Weights of a small GPT-style language model, trained from scratch on English Wikipedia: 16 layers, LayerNorm before each block.
Each number is 500 + 40 x the weight over the matrix's rms, rounded and kept within 0 to 999. Layers, rows and columns count from 0. Numbers have three digits each.

# up: layer 11 MLP up, 768x192, rms 0.0903, rows 163-291, columns 96-143
# down: layer 11 MLP down (transposed), 768x192, rms 0.0971, rows 163-290, columns 96-143
up163:523505493534451469468495440520543527514499484441518410522555503576518477436455525499502522394440486497493570472480453438536470483515498428455516
down163:584450503467436492582503509533468532546501567501487509441550493484379549521500534429513525534491556554512444504465519519507484531484497458499418
up164:505486506457396536519530486498490498544490488584537468445491535541492553443599426529507483489501517474534532440497474480502526514525466391535519
down164:476566431573570587484528487459534509461484534423427505532456475455506464500531489586509488470453502559529518467436532514440541451557505490442516
up165:505485531497488523490530506432499499555506488509471494446539512504528505508502451493458562529488516465505551482521549524507490503520466486571518
down165:444495568504489490490479506535538507463482538525515516523525542477469445446524503446547483467526490481493476543507456462488476479461486552478499
up166:554544498511455514537553515460480518577454457474541515495479485469533458536472477509487518513442476474562516452527462424546544426480507432524548
down166:521572530545507550563490447452436547502515456432546470500500465481500488505483443565479513543550522411493516534522467558480479513522443514489492
up167:555482581513422448422530530517548585503439521456510496533507465480509526510503509488536452491519480528500509531542487481521451501478504540506504
down167:529447470491523508559494517391501447541504529440534532512512544499524466462516469571450473503487536440511465500482486422455564508550529568555493
up168:556517507473490491483512458513489450491557560474531416563510544554536484441531502487426528538539480398579494476554485452508510485506496513516485
down168:499511514450508478463511539463435479469468498532482547486449506449527580515494497461593471496448539497488527454471504472450482516487419520441523
up169:483541541510468558507559441482527598485441548504528481451544490482440520500438476544489509502484455498487510505489494503524390451527488486497496
down169:453448472477533422464464517511517446540548495505511509567494514460585492518540530413527536481536531379534519456470509467546494505505505496497560
up170:529536503529491534486560508458491561516512494525484484561490465525543509453530462503468422531501501463507533552483447531514468516493536507447506
down170:505514523519534493514495477521535446469521516509459436472536548481487524503515515486560478484477535471567564503498500435586504455509452500533508
up171:550559513476536526527448567549431541428492512458540464496514539523477567473507524464503515460511518537475546459457393568454431496477420508508525
down171:453576570494541524465533393527437474503437539512502424560502504506431506500505480523488529491441512524514474500497531480521503477564499521480485
up172:595571522546454513463484479450505516467470508535484503503483484446544441450555510471513576495476498515478489572575459447497476455542531479555505
down172:461472478474499534525527564526513459430483490439500433574515505556481523547463484568459466501557570431491473462561505546503511517510455526458549
up173:527438466521458553446500537440497556558564519521491416488549479506505514513562538535478531520464484482487531548491505494556409538529505490496561
down173:470514495586467519525501458543551500518514509546523445525527488419566519458488539522474566509443439481492433531436436495479505456379340458507476
up174:455534491459466508525501488512501532495406545470465506475505515485465473550469476537535547482454530502509579484577464558474487500505502455560531
down174:528451496527496484478488498478509475525531471525516515532482531512507509431521485506490500509568471464530437542457522473533545519487488505478517
up175:541483446535540491483443540496433547540532466536464475491518444523511529394557498444579505505478531565492466442514500426566549483479565485596462
down175:513484579471391481515568489457503517467514526509606516448516472551514420519503517442493551447543425508452481530496514502488488532581508457531461
up176:502511556436549465490477463535512494578467534475480478624511462509503550541524457454547470476446521476498500503534508561541466505444608511527527
down176:530431524485456504506545492587469381469616471453469508524530573528534476482483556575506563546391511530486459567488483453485504503539494515551444
up177:496463499511505530591468560518485598511453461518458568464514514508558493496508473486546460468526605443557573428479518470577494549553528501520517
down177:494462507491506470497489556437505446470507594435518506528468530503516438490501524551494467493439462622521469515499437559510484491514527547474516
up178:592508418441509550543522471473510525517502502505571540518577475426575569442490533475522484474535505493539446412463481469462523531525461518518452
down178:381503507541476492475438467481495476524476478587487452439525516534535485488510503485489522558527508504565587582482409410487437507467519502550522
up179:475484482500464508528565522536527531536554597538457463466515529547504508494487471497529470469429553418504536447555476466488537435490483423552518
down179:479524463540530473425559458614478428489455531437464497574514430498478555511473501447534377535484568473480495477440510538493532531558493578478464
up180:499512506501519533455524500412501545531484491511475502515510475535529469460532473467456508489522499475488465498530496524513511490511543502502554
down180:525505478463444463517496498557514437491476459499521479479520494528495474485537472544518488478517568522545494516475502429509484478477486539492516
up181:487486516481514507528538507444453581500472549439584558531565469460562511483549501447521513480501530497469515522507476459485579594420527560483440
down181:436527387575506549538475466546526494545509505452426488540422544531511476447503472479497510554538544457501526486449559526426342509480492484581481
up182:569555515541456476540521555518516521495522543460523442525517424506590477496500474518524462472419509506466491454577500560504480524466534491454518
down182:495529480490496489549560524540513525477522427521451497511450582475497524540535484527482536460533449483487484451506475500504525508514501478536548
up183:536534531456465575563536563454452522535498512537433522506533471470584484428499522450547512500474468423486547450456474491544469579457496517551506
down183:499499512475539495448466556472460529491537417477500494521457580441502496538469450573538556528537509529562488483522474448438477449488484497465515
up184:484541565433449579542500543517530503443487545541466523556488430504516530513607474487492494475481505470499507432530531535525428435444487473556533
down184:453497510466504422475485495534479574503569491475433490498429453419541509469429548549502464523498563483552461554492513559489513563532494537551502
up185:521529460442447513483593585418504485469537502462474549588559480480406494477531460500503504451446448484487575499523394508496486497459527582536495
down185:517504544539543411479454400475506471520515405596590447448557508602543471460478534544520511558485522541555452485486461491515510484462521457507516
up186:508474477471450561506513469463542480531433469562439487527543497571505464471487573510516551522406517451508455497503497483465472452551470477568477
down186:487485537504497410497523531538528495470462506555539505500532490479509523500503479482537423468550494514458598449472478529466504514478504526511583
up187:519499513512456433480505571398446582451448504566428515475519501399521519504449505473508498531494451431530523489555533559493486477526502503476495
down187:492495511555494566504494468448557484570470530498542500548505441559512507519554505530498537476465511545483457536422486432577569534522518515481497
up188:532521482530485473500522542509472586514544543476437527486498483508515495505513503492493533533502508475584501467591508508554511495536548547471562
down188:544513545539488525418533510477529419535457488466503442486518485476600554536429480480485521474428547497498420554471440461468465502481430508453447
up189:480545509475493441514510494523521596610506450451510478500531485583513551462485503501568480372497437490530431475588493497562517536483528482517515
down189:541498528520474543515453457454474442481414507533533543465564549532555515488492501441519473520495534518521595544437502436582523483522469465418562
up190:456516542564467448554536477440462447593486502550539496512546425482486555493512488390485458489536578449510495478485508460525525507407565475589457
down190:472497495474542555412496480488479460407441513469514500468485530559483508519501510528527473503376531608447573484600438490516518518608518507604447
up191:588567504566494477502451480465507466480514453440529510504472493492551586545513528468500511466491452489558474523446502455552538538447507533555494
down191:512479502556437490534533498493513465536505459433515443491510426491537459415462553571503469553528555501499520419490464579479483469515491407523618
up192:510508525535503492531512504457477594447521454459532511485557450511528500413512471498479474520513485500506476518489544547457463556542537399589556
down192:525477447477482528423505509501511474523476500515494447546463508516472486587473444482601510530453547525542454516525402462487478464492502551438442
up193:505452537502490516571468526473550451491540482475452509578472477536539541518514509534529503446468583495494497455514486454555472614474476477543450
down193:519461537450502460537488485498497539467479519540566529515472477474536518539431431483521464517428478525475444526456491465474508439448480474564518
up194:510557448581495502422501541511514505483444510486459518505511471472451542536519492538506465463518426445507481473580457440536488500537542452509478
down194:470515504448574502498552557496578536543504500539564419553487583519544481516484523504485513449513515498472584555464480506480527560491521514473477
up195:569519520480443464580508519431524575463510542443551508553521401486483510466440432458499498479450483433501576494469489420445429528517549533427500
down195:485499555509460495486438504510520464447567541490456507401499547605446533509512569403506473446585515504493420468534529568528584464514537550430579
up196:525471511558510513448500440545492485493508494537513394510458481535524459440591454490487493456476466465465588507469488500522501520494505475521519
down196:509540480443526465529573555499533532557573449433553520511482552528504486566459456442517540578521432526515450504505490504511464466489509492490525
up197:471515560458537503534528473438443510485531493483422469578519525504506494463478507526549534564543512462469545544492489516545456554479522522544539
down197:488539511441445528465485508546575516519455516431464480425508474451458550502452530437532457482570445492444428455479513532510566507453524536420514
up198:505501478505463562528460473497489511541529481625484498518550512479468478430455486485513513461510462532507509448516491438521522599547544512513494
down198:464486491480473446518501478576503501483563561443541474511481374472570523518470478504551440526478462494526553530488518492460484454517527491452471
up199:510542456545479526475553515449537507548473565486509472515499431503513496501542465478489522515467431469457548557546563478526508536426502532495531
down199:473468524477464516462444466556536498516477422448481535468585488483538458493534499507526453517540565529514410466458469571506509561527473475528448
up200:461520526451505496552491446439570574527454477527437473469520483511473465482531457508472454547454500522551521495582552581462428498526509476489568
down200:561477468513520536489563478524463413512527550483521459562458526547536518481441544453468539401483494521453492559476533459513511528444530488520459
up201:509503544512461511506563493416468507481471467467452438483553507506516457522488515477561514509485431514509481493533455514454507532474549475472559
down201:527471499453509486523526528551515595495521563534524525539446523527495533464508461449477503469502503433508460457464476534546525460570461551510481
up202:505512554436442474519443578512399533493550485538488503476524504546523478546452538451459531517539544494519467520494451446535545524538487524449515
down202:559502492507560536505538481465560506490468453474503546430493507532511485494553467493537450434587496485536506450473543507566444486503520514551493
up203:496532487495504527540500484405530556568506498447478506525575485489430525549464473518522472452551540430487490413515525515550445549418529560473538
down203:431423459490501467398568495608462475483539505419525485499514544504534581430507620428563466473503524487570426488501441480505481514449472523476511
up204:527635472498457516453519477475585492512491522517542487554511427534443545524531488449557530462494452436525460478510454464492582529492488497523404
down204:509528501503498480502480526429484541485468594477552386481456515508488430548563512522454537466508486482488462526416480510503550482496454469498462
up205:548534531517527588519505574502504462449507552513494517558530501577499520508431525480512509507548418436495467498519455462626474568459545399537477
down205:535459529520489462467457465501426541536565488533545449484528430489445467542536457571552499475456510529564518487542458507558467377515528494471575
up206:598427555540537526500554463453471520577549469489479397499521476477461492496489507485483538580558503395537466522519529482516588421454542445534527
down206:514474487495451594506490477534530511517456480502517543577497464627500515493537431599533472500450563511475455515541512490546450525515471541552517
up207:517494557527467478474477509512526501584450470545517471558502478534506561425543496490611525454480531515493486498486520453560464572499534523474558
down207:541436448509518477492498493399523530446424501505576385467474482473492408516516502460533550456504469516486493534478471506480486452440574490436527
up208:549491532464562412517474566525525452464476458496493480470507521523491559517572551468532605430530505516443470460564498496534512515508472573505550
down208:520468463550509543561489493527435551559529497548591402480548474538518496458502483421465508468506515566425530528541509515476478472518540498531514
up209:536528485511441543461524505517453511517443505436559437503484490509482483496493532499564494521429461504444492553518464433546451516511460517562472
down209:465519441559561517523485483542524460525543537534479493486559538500467544529563478521496619517479494463572531484400455462470498449463465506516444
up210:550452472473444512446520547447557517528577508586534437476525432501533537492505438455593456437483450466515503490549516399498448555523470552476493
down210:509575504423508547530489509542435500488490494494475554533445527492517564478517494438473505473477509517479549564432535495523453515425489417579509
up211:506446572467466490464495529397529502510535433462549481480556433459489467526546433476526545507430437532533516484437453546490484469549562528553531
down211:481559479516441523439509538543395419474534514498540478559493467532580440502535551506528491571539528462524501510522508525475494513539497498479447
up212:510523485487529446500564486539512520498485537497468525482473501447517430468520484514497552416500463485477520507567431509502473535478511462486513
down212:492458529485485561520420486465474514499476477525477470452494492548499533530497494439490475593512550524540528453431501508488514477551474557552483
up213:476529510471447480462433447531485500472472496494476472607482535545486460462538485485470500443500488426516586476581456494532486566506481504545565
down213:595461445455563388553476585517526405457509530548532455454400540523510553353473504428560477510567486435565539492514448490519529491489551514478555
up214:494508504563476524552468543546527456564528506502531454532493518501463500457527555482492561493553528483573512511529493520477486538527506505485457
down214:471515479478498468490498521512446549501523527482488465470572538450546489591472445437491451560501478503501461467563473482540522467470528473469550
up215:497565430542449509504477529433459508514500512449488455600476512485543532525572464480522543565436557522429554504509502474449557479464506530470549
down215:466427567452515490435422485571536490540495411496437520461501452482528546508469499482508494511459566382515493437475547558557436493583525521529467
up216:540542459543460534506514498432505443468506529462524415518500393517511444544578503512518501516459486493479484549545506470474461494507443468539529
down216:531533484507475540514546584507600412467530452441527477505475520496512608487459505443490478521492437500481460447446496537560455485473584549488543
up217:586520508458489502486527483490583521536507503566463508478547527498516528552504486509459424436486457530520456482490477521508515505528557439549473
down217:420517536482424443529479528516429557498461498459568527552447447503521508459483479433550527515476513424458525494491478540474474488481539493459547
up218:548523493509501472533516552390477555513513553544432478447492457463512586492516423534561549535489447537503489523522548527506465520506513561526479
down218:520490353427522547512563510540536508550476525492503524533479426544525465582480494613473542465413525524486527459465470452520535475505587522452471
up219:588536511440564566483542556467437592513470512588414521479540488519500476404564465515503543549454533473503472513497415434433492505532486561541541
down219:496534484495459478488454517537446562507479500488495527449464469532450556396466460503492422512404529548501490536555506589500517452495481518566431
up220:466520517500488454482471491495464523493498525519516494519538550525483520544448490462497570444487435501504557494572480548495518553496477494542495
down220:551442492502509521534494537473524473563521501510506508510514460463557486413526464467523441527540529445520455460419524484503502479495517496462448
up221:481513483485431471501517484523490502464390535501495450546605448534546457454546405507472497518405447514482535493500507509530467545487542439464569
down221:559465589528556466544449541509438496504595428496466527457548552482483528439484561487503471527536464483477440504514491471488534474468458514510520
up222:531449599423449524443468436417475524516459504531592477524564441501520461486515523461536473441481585489479478429559457504546553520443495437455524
down222:477514432459491568515481509535428431469434531524523509430569549529458456517574499507544533505488493512504538515452562509489528527557437498473518
up223:456476535507500532497558471490519526615530473554447543456501476498508584446520527502510525474510516470585457440540492507557482576545502569586529
down223:504522450485545544527502470546558460508405473561477512546540524436535482496507484487476471472505530513472580525543434468499498463404524490486512
up224:492547561429530524479529505502446529489544494504512474503485521425531465463511443452469478442568549527540523487561466523518498459491530492435594
down224:433520440532520463530468541514491484517517462475550477490449511523499556514496435576547499550483446483495493518494536528486471521486539516516532
up225:526567534438492458492550473476466522481537485513464565509501471523487558559473516418523536459469485473493523502467488471559542547570542513590525
down225:499469506485524544546482532451574501502450531519473479474506551536512524513483492499492469536422537472488487517543566480485525528469494486508557
up226:495461454509500469455470506498530543475515499532458523586541486450540497434541564456483545469549516486484510521442448525515501496487537515484531
down226:544519492515454483576494439475507471482514456479500492503426549547533524536480443513471509544464504525500542489490478502528574479490526570409515
up227:503523499504475555433532482509491545524485583530481564511515521540520520464457503470494543475478494494486563455533531555505551528529553427479454
down227:541436531496467522527530463501507524496530466488535454469498519489516481488494541473484460554502459519528467495484535431473495440483513514567542
up228:618478474482552516500559452483587499441497564428491452441506561473445532521536517515513534419493530493472518453485519459533473484477501538515508
down228:435502565508505496531504498473455520525517483597471467535486478492496461508527444508554510566565487496537487522505511496498483451512498531482477
up229:547534533494524515408522501468476569502527502506524536505576478515488490521415476448544505448524456491496456533529452455477499509459494454477551
down229:563520508588466516568526444500458556518441538449484484587529496550475460448526443484450591531517442489479527503586372446469579501531473482590549
up230:607565545504453511535574544489507535494450539502343468532541485501499572561513462403488514537486506465516500511507538454491496471577483488498417
down230:393465512541492430481517467515532484497508450498549492536443522458495479465492514479522475416532456531455488459411453469502497512477518515462527
up231:471498452527447494529522491509429505519494452571530475443475541504443477451516520524505523482449508494455506480532540547495455587485499469508525
down231:541495480503544490503563498480469483482519479402547517511452407456554492536542524489497484473568522573484453529496448501570482489474493462538515
up232:538667533526433489498515543427543493546465551489546558454530464537491474461495484478482480479543484446474550490454480457473534474501564431509470
down232:448434447496543528513520479567504473512573471499461509485553547460513528494504557499515499444447454504500455453480479496499444508521446513466531
up233:499516578462395566490562558499539490515476522533441555558495490509512476467501567429506587531498501391448485493518479458552515575479461449499556
down233:552564441466579528511540541483533459540555483507423536451524476485496516592506495578507527495475512497521448564503467502550448489479523572527462
up234:506510560489498520516504526423498599441461477475545492487526495489488533503502455482492484476515411482512489491553464510542403475454482427525488
down234:547488503415557552497451470514453509545420540511525482487526494492638527513555450478481538430409561467498493504386492509551501422587489473499458
up235:445474454531409554465487454438542475510481483507541460495527485590465528457475523446410459393456498518526548488496538480503516538501509558459564
down235:517479444469442539426510551563535519501540511512593395480467535507482488490520452564467548546610485447539465506448495526566478451419454422514499
up236:434469472552512481452451437490543478524397514521509452517544537555489435495521531540575551492490501497630538477515508558540429510492595470492536
down236:530534442526479454506516503542562553510516551495431517569459447433490472533476532484472495519503501475460521499532533470509521485528445598460536
up237:498531459404482505412523504429490480555547546637500546525526529561570442492430504478473521442493458496530478509508496503510470511497524487578539
down237:520505460569476498556472480502502508464513471413466463452486479528443550503567497537480546565461506470474520496492496484544545462528413496487489
up238:580479502495463559515523505587490465465478501462528534545493509572478488500484495534507564439434469468491533484472551535492486449518529536537518
down238:497511519544536498508458425559556459454488491522540457535454449427543448570498423428575416432445506473507453417427480508456521516464519463440407
up239:551486521525391445511585563541518526540469533444514524464516536503480524483521503504502530433525491529507561422513415444535497534574509467526457
down239:502500441521525514476498514454544464497451527511465409484494467497585503536466545544456502540503550490530442534452553548465526539477486512493557
up240:496495477494456576475567524508429506524533597496533500535497399546543455480466457518611531443544470566515517537440438527527532465442486451524496
down240:487464539509512488499489528488581526532498441512497505484529571550469542475556519550456473499490429468500537472551537440522492507562569520496522
up241:507570456510500524540516584424552544497471499537472549521502533483474492431498462527536573477462515569507522528478463470477477560442467417509521
down241:509517509489450475454472472499471460430515486486502393459501488589507535523468503496497546569504518477478491452503481512466479492492544552400477
up242:530544536461500438443587492480492521459504495471562484447600460514464520484572489503457521484434447494489470516453486421511537511519508512432563
down242:525453497477517542479416456504517480522466482494478487508463581480441492553446527414441508484481487479511516462525489496550513514557566491567459
up243:499549504456440491528465554562503560464506520535515532492545483522535439530606444480474491485498469477542459452494415501494529516564524518526586
down243:489472483509528479516478579493506489487450516549570439532514488483532496519459531478464563468476514491503435532503453492542540547473451476551467
up244:442492567489412549490471436483587499544438453526443491536514487514482495510521468469521426455480548543481584490510457506493510538479478557463542
down244:452496523568508479480518516514437513449492457513460471445466456531501494469562543445499524441558502498568516533560465481500503538501525517548478
up245:498524542465547459506497550420505502590477540450506529462503478492444554503476421491459521487464507515528538452525450377503504517409528443498478
down245:499570396467445467530396505483460558519563486499575487434449549489438441422538535524576433526544556491574537476467527474489484555593461462449522
up246:494573490496538440526495496489489547465433439520494469503536495525504573481446491476588518458472440467464566504514540417535537444498487520474522
down246:477409524533511536538431451488482477498534511555454496399566491535511527529546475538434493448398573545513553486515514527515481536577549475540517
up247:482512494522563481475510509510439518508538532499523499517505422474493502480509492504607451500483474488549495438543496447533503480472445488537521
down247:510506520505445464531433488462521501538467468568407526561489539471429389540569554540471486543495535500534534477467517474535486504476493507521471
up248:567541522469493528461512524489483474443465495548508470570501516493511437511515421455549500480441560506497527457525462527525525483541476516535534
down248:496468485495468485472554481492403515480495496545489537528494469412535547462455542558606518517496513556516425527405482531484538377544565523442540
up249:481518546540502478471521494527529493511546501534542457514548412503419518400497471494495519492451567512526487448448485558498499511522536465450531
down249:464487552524468469507474408505530540480482563481493569479509479524516421561513537455471483528559471493488447584519438471487497485547486513452477
up250:461493527501465502490497496519471538434474484477516482503477569529480511574467499520508477490500534501495502524513483473514511541437540436491522
down250:547510469494541464572533513444501463519514488475497503455489454494470502463554505551500549524484491477544480505492486498453482508484454508542544
up251:508493529442472498442525489437454514525378503528494412559564432466497497434504370487536485480518583491574590491567529529501475527497518522528478
down251:499488522552491564492497449455489564542472512500498360497538475440536534488557475480484432489505448480515529510541518465586494480594525476516436
up252:555524544494515486531541523469559489431483550516496454543555467489450575483503483495566507470479494456467458485422473481504504514469508516481517
down252:450491508490476490438510473484516474529519468428509567508462567544530469480527466489463441566541460542529503499547537520456503448520451535500478
up253:539562532576458520502528551454447480417501549526369446486491452559487446527482460500575484487475501522438517416486447445547467429435505488493482
down253:435483523537458466539537532615534507537476472531509495548476571435456483494461534524422567502492467524503488491526511463523565534483520497480505
up254:524502508544495578435488562421445494492505520520510435500578415529452569503492491495456545525517488470497557479508414488532450461495487422483466
down254:487447483532504467466455522467535473464486535453557531534524469509504515579523410516469473530460452463538410522473464531511482559548461536513453
up255:532529538453477461494518506487495504497512495439508425508482423496513518545496471486518515482524497519518528479496514471505485503504500537489498
down255:533411481491506506491494467450514432511504514508524507510528502494502510473550543512497509469492580497616478545487500466489497524497503567529503
up256:522533537472529586461595575487489459504425531549499419493516561443520441456582483452541516412455520521456522498428529508543491546441524426558516
down256:538532504478463517545413479500444551453528504416525474429497459507568498511532557473422535486517498490485428501520539473526476530580495533521508
up257:463495518543483482577536454428492458512483497425491495479557527517523428443482443510536525505508558506501551498543496458545500427507513464447510
down257:521427488472476459499454552496500578501468501559494486495481527512491534516492511453475493533462456488534421459453460539446543543510496516545566
up258:464485525522543491482511516484427560483468465447565429442512486477555459448448441483491466549487446444528576434467553400468471562499481485620456
down258:543423463549438435508437532483537557509453472550504468528576508564537463437552537522456511541493482563534506551543503527540586459439446533511555
up259:563513485506471536473514478457490461516504553491442522488579527452527514578556412530478521499495512443423569561503532482569512477507482478466460
down259:522546492471555467555493543541459543487590497485485514522494480485532531540514540569536507492478520530532423469481488528467511536466523484579553
up260:565512500472559427494448539450476554492459454435518457499596533462573426513458506446537474515530540502535552527511461458574480474427449486499504
down260:494495535590410544473542417527468436510450488538481547508398449474483545477514488499512473483459555498485494526460536536462527499536510519466430
up261:590520518583488537470552522487471459430510534491529498517523437532487536452510533514528488510501531486523525471469510458526505432442566499573474
down261:459457512399513520552529480498548507511431497538542389466558507476556543555562497401525509497426494555576434502502482416480557516460504454518474
up262:533502539424462427519568515500527574529537461433518458471573444405555563503546455467572467532469536446545475494497446543477510455430554428528478
down262:523545495528521533538498456539541522469526588541474532557420501546440485554465539495456491459527572464537450484546510465586537477511502504491530
up263:561466502546505517513498542486527553507498578497501437504493483491472537528485548515558465501467548450463491473460413500493459545452465490511534
down263:458535489486501488490492467524492445481526437496510531486526515514562446523481491446461506491550460527542500513524566491477495457544499525470482
up264:536527567554496446470489528536471581504547478480478478456541512497473503502441470514458517507512502489488513507531496451413444479546526498531564
down264:478422544494488469514547445499469559445514527567606513455513470563471493498492488487511545516447496518485509540435537506571503510500523485490523
up265:493473497477537503483533533509481481492567519464474493520476523502502471453515470534493505511519535427468459419511530446560446545474491424483489
down265:521438470476566569485450489490504476486482450511553550500506444513508557532561466501486517487486529577507473475455544558508541510457437564573505
up266:465495536472391542461528510459526530506528550543441423463500482520500511509507555455459424469509515468537515483463433494466491511439462467513498
down266:525553486525536443497518486473497472519513431616515579471524428495498484519496524497544508503506401479473535417528519549519559526494504512500553
up267:558494569511491461525438496457477538564514462480484450442547411552534513517495541475522573529520512493537524480493470428576468418460454513489522
down267:503515477508456510501534437513583478413478562529497512487539571488443537550444468521526391497481439503510484546438492538480528506516476508529469
up268:438543508500457481469523516497423516524502445478456519486473495557518525496454446476457585514514417530493564415563448513533498512508511417564528
down268:469451570460516516488451539459498493495482488511478480421549514496524473497525556448562435507451574487510494549472493529471529545496585497429491
up269:487462499479431532444508481514505457449530447618514474521462501510510488400516531520480450513460461516562550502468483486521517476508541483500533
down269:497508535510568474502486522453512485504462605496488498491544493466473506534418417469484474502505503536502468436467487493501524504549458477488446
up270:484539572527507491530542486427511577507517490491462468494510454446490509548535503465469510477516533456461543450547478455546481433488505511467537
down270:550465455519480460483490555535468497398502445555528519545568492463584547493483426536504464517530473473485451583551516603556495562491521548432530
up271:551489422488436422496479461454494476531496531490448361471540516507474531488530531448505540466525536442476572524466450460446473475507562494456528
down271:506548470494618502482527451517572514537435525495542467514520522483527561484470453526505548438495523467579579509390555519532518510491545596535532
up272:534482455486404551552605449479410537514463571485487560525547535488456522568494515504498462479446514469475462518483540492533514433434497506478503
down272:469505547501539486464458540454485515544558528521517526558458511487584556448517460493491593524529427544511560524506452473552556538480463427474532
up273:492556482521510566495542464529458468512471567440406451511535502556494433499554538484461519516483462494458547513459519504479521448461552450445471
down273:524499505454579510480494483429500516496484511541502552498528455431537511475515547462517458553512541376585468467475480476476582500482507550532529
up274:485507521491505456458522493489454582478474573458544479514494462464519547465557532451432465520502548477495490401451488494512575527510459476505482
down274:517430526473534441511508491463472415502528446491512473459508489519497530438427472508528514474453484518500510460600483451510549525482577506578477
up275:523484459558530489454513530558469509526520576535547536491509376535454404481484511463533485538451492490470484482462517448519448498566487519496601
down275:514533484450520485522453486442535525442534411445463534498494558436573550503509455541496557511566456538518499533495459578479480489420515456519479
up276:522522450534474529487594511469524466523489471489465525566450498545492509480566477484458499405488422420494482400493478492561485481462536486572539
down276:476497457489499522456471504525499475510545539507532517464490432448516530528501517605546480529512487536452490498514498533453577468566486502537526
up277:451561493473501533458511495552416498488483512473475501535517494533517475545511497491540554484491468492498535485489450481493509500467503416512477
down277:506457485478475453544449525453559477479510467506464504458518507512506496438483551467462463503466509467545489504505550539514510481548473530478553
up278:537557483452515502491547477435458588431494542503516473436484498504514477509474475500494499512476507512436532455490454447517523541557475453520551
down278:506441498453535495510464482516476490542480482401570476568538494509511494450504454532486467530512521475475452517487512479459455484473497532451475
up279:476490461524499515433525564479518542560488566491463457492490484569465516417528489502449536509506498525529503485511534489521463517486493489453505
down279:473535451480442499504523434480476487497465475547569599549494490486488500520487500536605515509449524462493510502538508552409557465556466457501497
up280:452514517561497517498519510535472478520495459539375463500560502559442472476540484463442460482496512484500495505495459494532473508527445482513542
down280:524437512431482403523521503486575576585450499489565463494506427469524464474475534459508477534546497516619536475521521411495480480486539508522436
up281:559541519486429543521556526438529536583480467493477444524586471549525409494526512370544570450496473473519515495456509550483517458485531470509525
down281:483494441497532441488530389562527499502471476554585525489487524420524522486479513585454452500478460506482472508490576497491534519511486530419516
up282:479564549539518490508554540441511475532492483563531441490500521483564530500487468495492498487462457491485542417562546561444549532519509518504587
down282:496469531486550482578517522458543512515558543473483455544488510510502534465440548471429503446439513485415445542445477497599539546525461496497515
up283:497564495479516534437488565506599482481483532445520486490525493528534507553560581453466533465418416447496544520480432530541523556515481532496493
down283:550515482465506531484518460492386437527464443545497471501512497484441489447503411480461497505561554519535542439509525446494438531524508505504478
up284:504527496492525500512596570503437543584568520498454507526494487506480576438491455480503512545449555541516497453516479486496513541459411497504556
down284:512438521489508549502480532499544523451502543386463530491451490570447434533425514509507466399530457517500389453513536487463500529526502603550535
up285:556542480504464541481502490491473427548420530519543507496538511537473479477565494500488498525471487539448585514505470504468514540478497458509528
down285:467496440557510496503524532490542460525503490526489461593485526527517498526475500460476525442517483552473483462492498508517536464459476500522524
up286:536580485487486495475476493451501488499437486564560481433577522490449501526539469437514547505493406474476470517478503476524513476446508482465550
down286:512536475493503555476464467479484517522502524452385551570498445481540485448488469500502534519533488489483472528543573496498470544504486478504532
up287:497534504518491401542542482437464519436488494490454474493501539537454484413503505503443519503446411482494446507538462491485510423532560546520544
down287:515437506493476541462455488536463494520458502521513469462491545523544530571526486523518499492515577539524589530453485519626463561539506508479461
up288:566498527465466527512508492529430499540536526489539403595482347491454482531482464480492562459491537543599504502448455448540509513480472448548438
down288:471472584509509469505552514460559549457546439537475526492489610567428487538522531606547452497526399491456440515504544549478477451489474448435550
up289:464479534472469553455491435443472538465549493570516555546566463580478527520449574420506550506426481555531477460568448469546507470488462553555549
down289:510462491530528484552492507515497487470496478417530491520485516501485493452476436556465532560559476502492495551466542542475462491507543506487469
up290:600511526473565496459556495481593457565493444550535520586538420589544480441520523495520456484461444492469523542417495485499444457516494497493552
down290:533532474486494568576510486496494516544510505478550538547569466533420521527545456488427491535453463461493571575537494499415518535527429422481446
up291:511468605531510470441483470486497564458509469491505435576479462533521541405449520495488584486392503470448477516486478458530560565460501561451554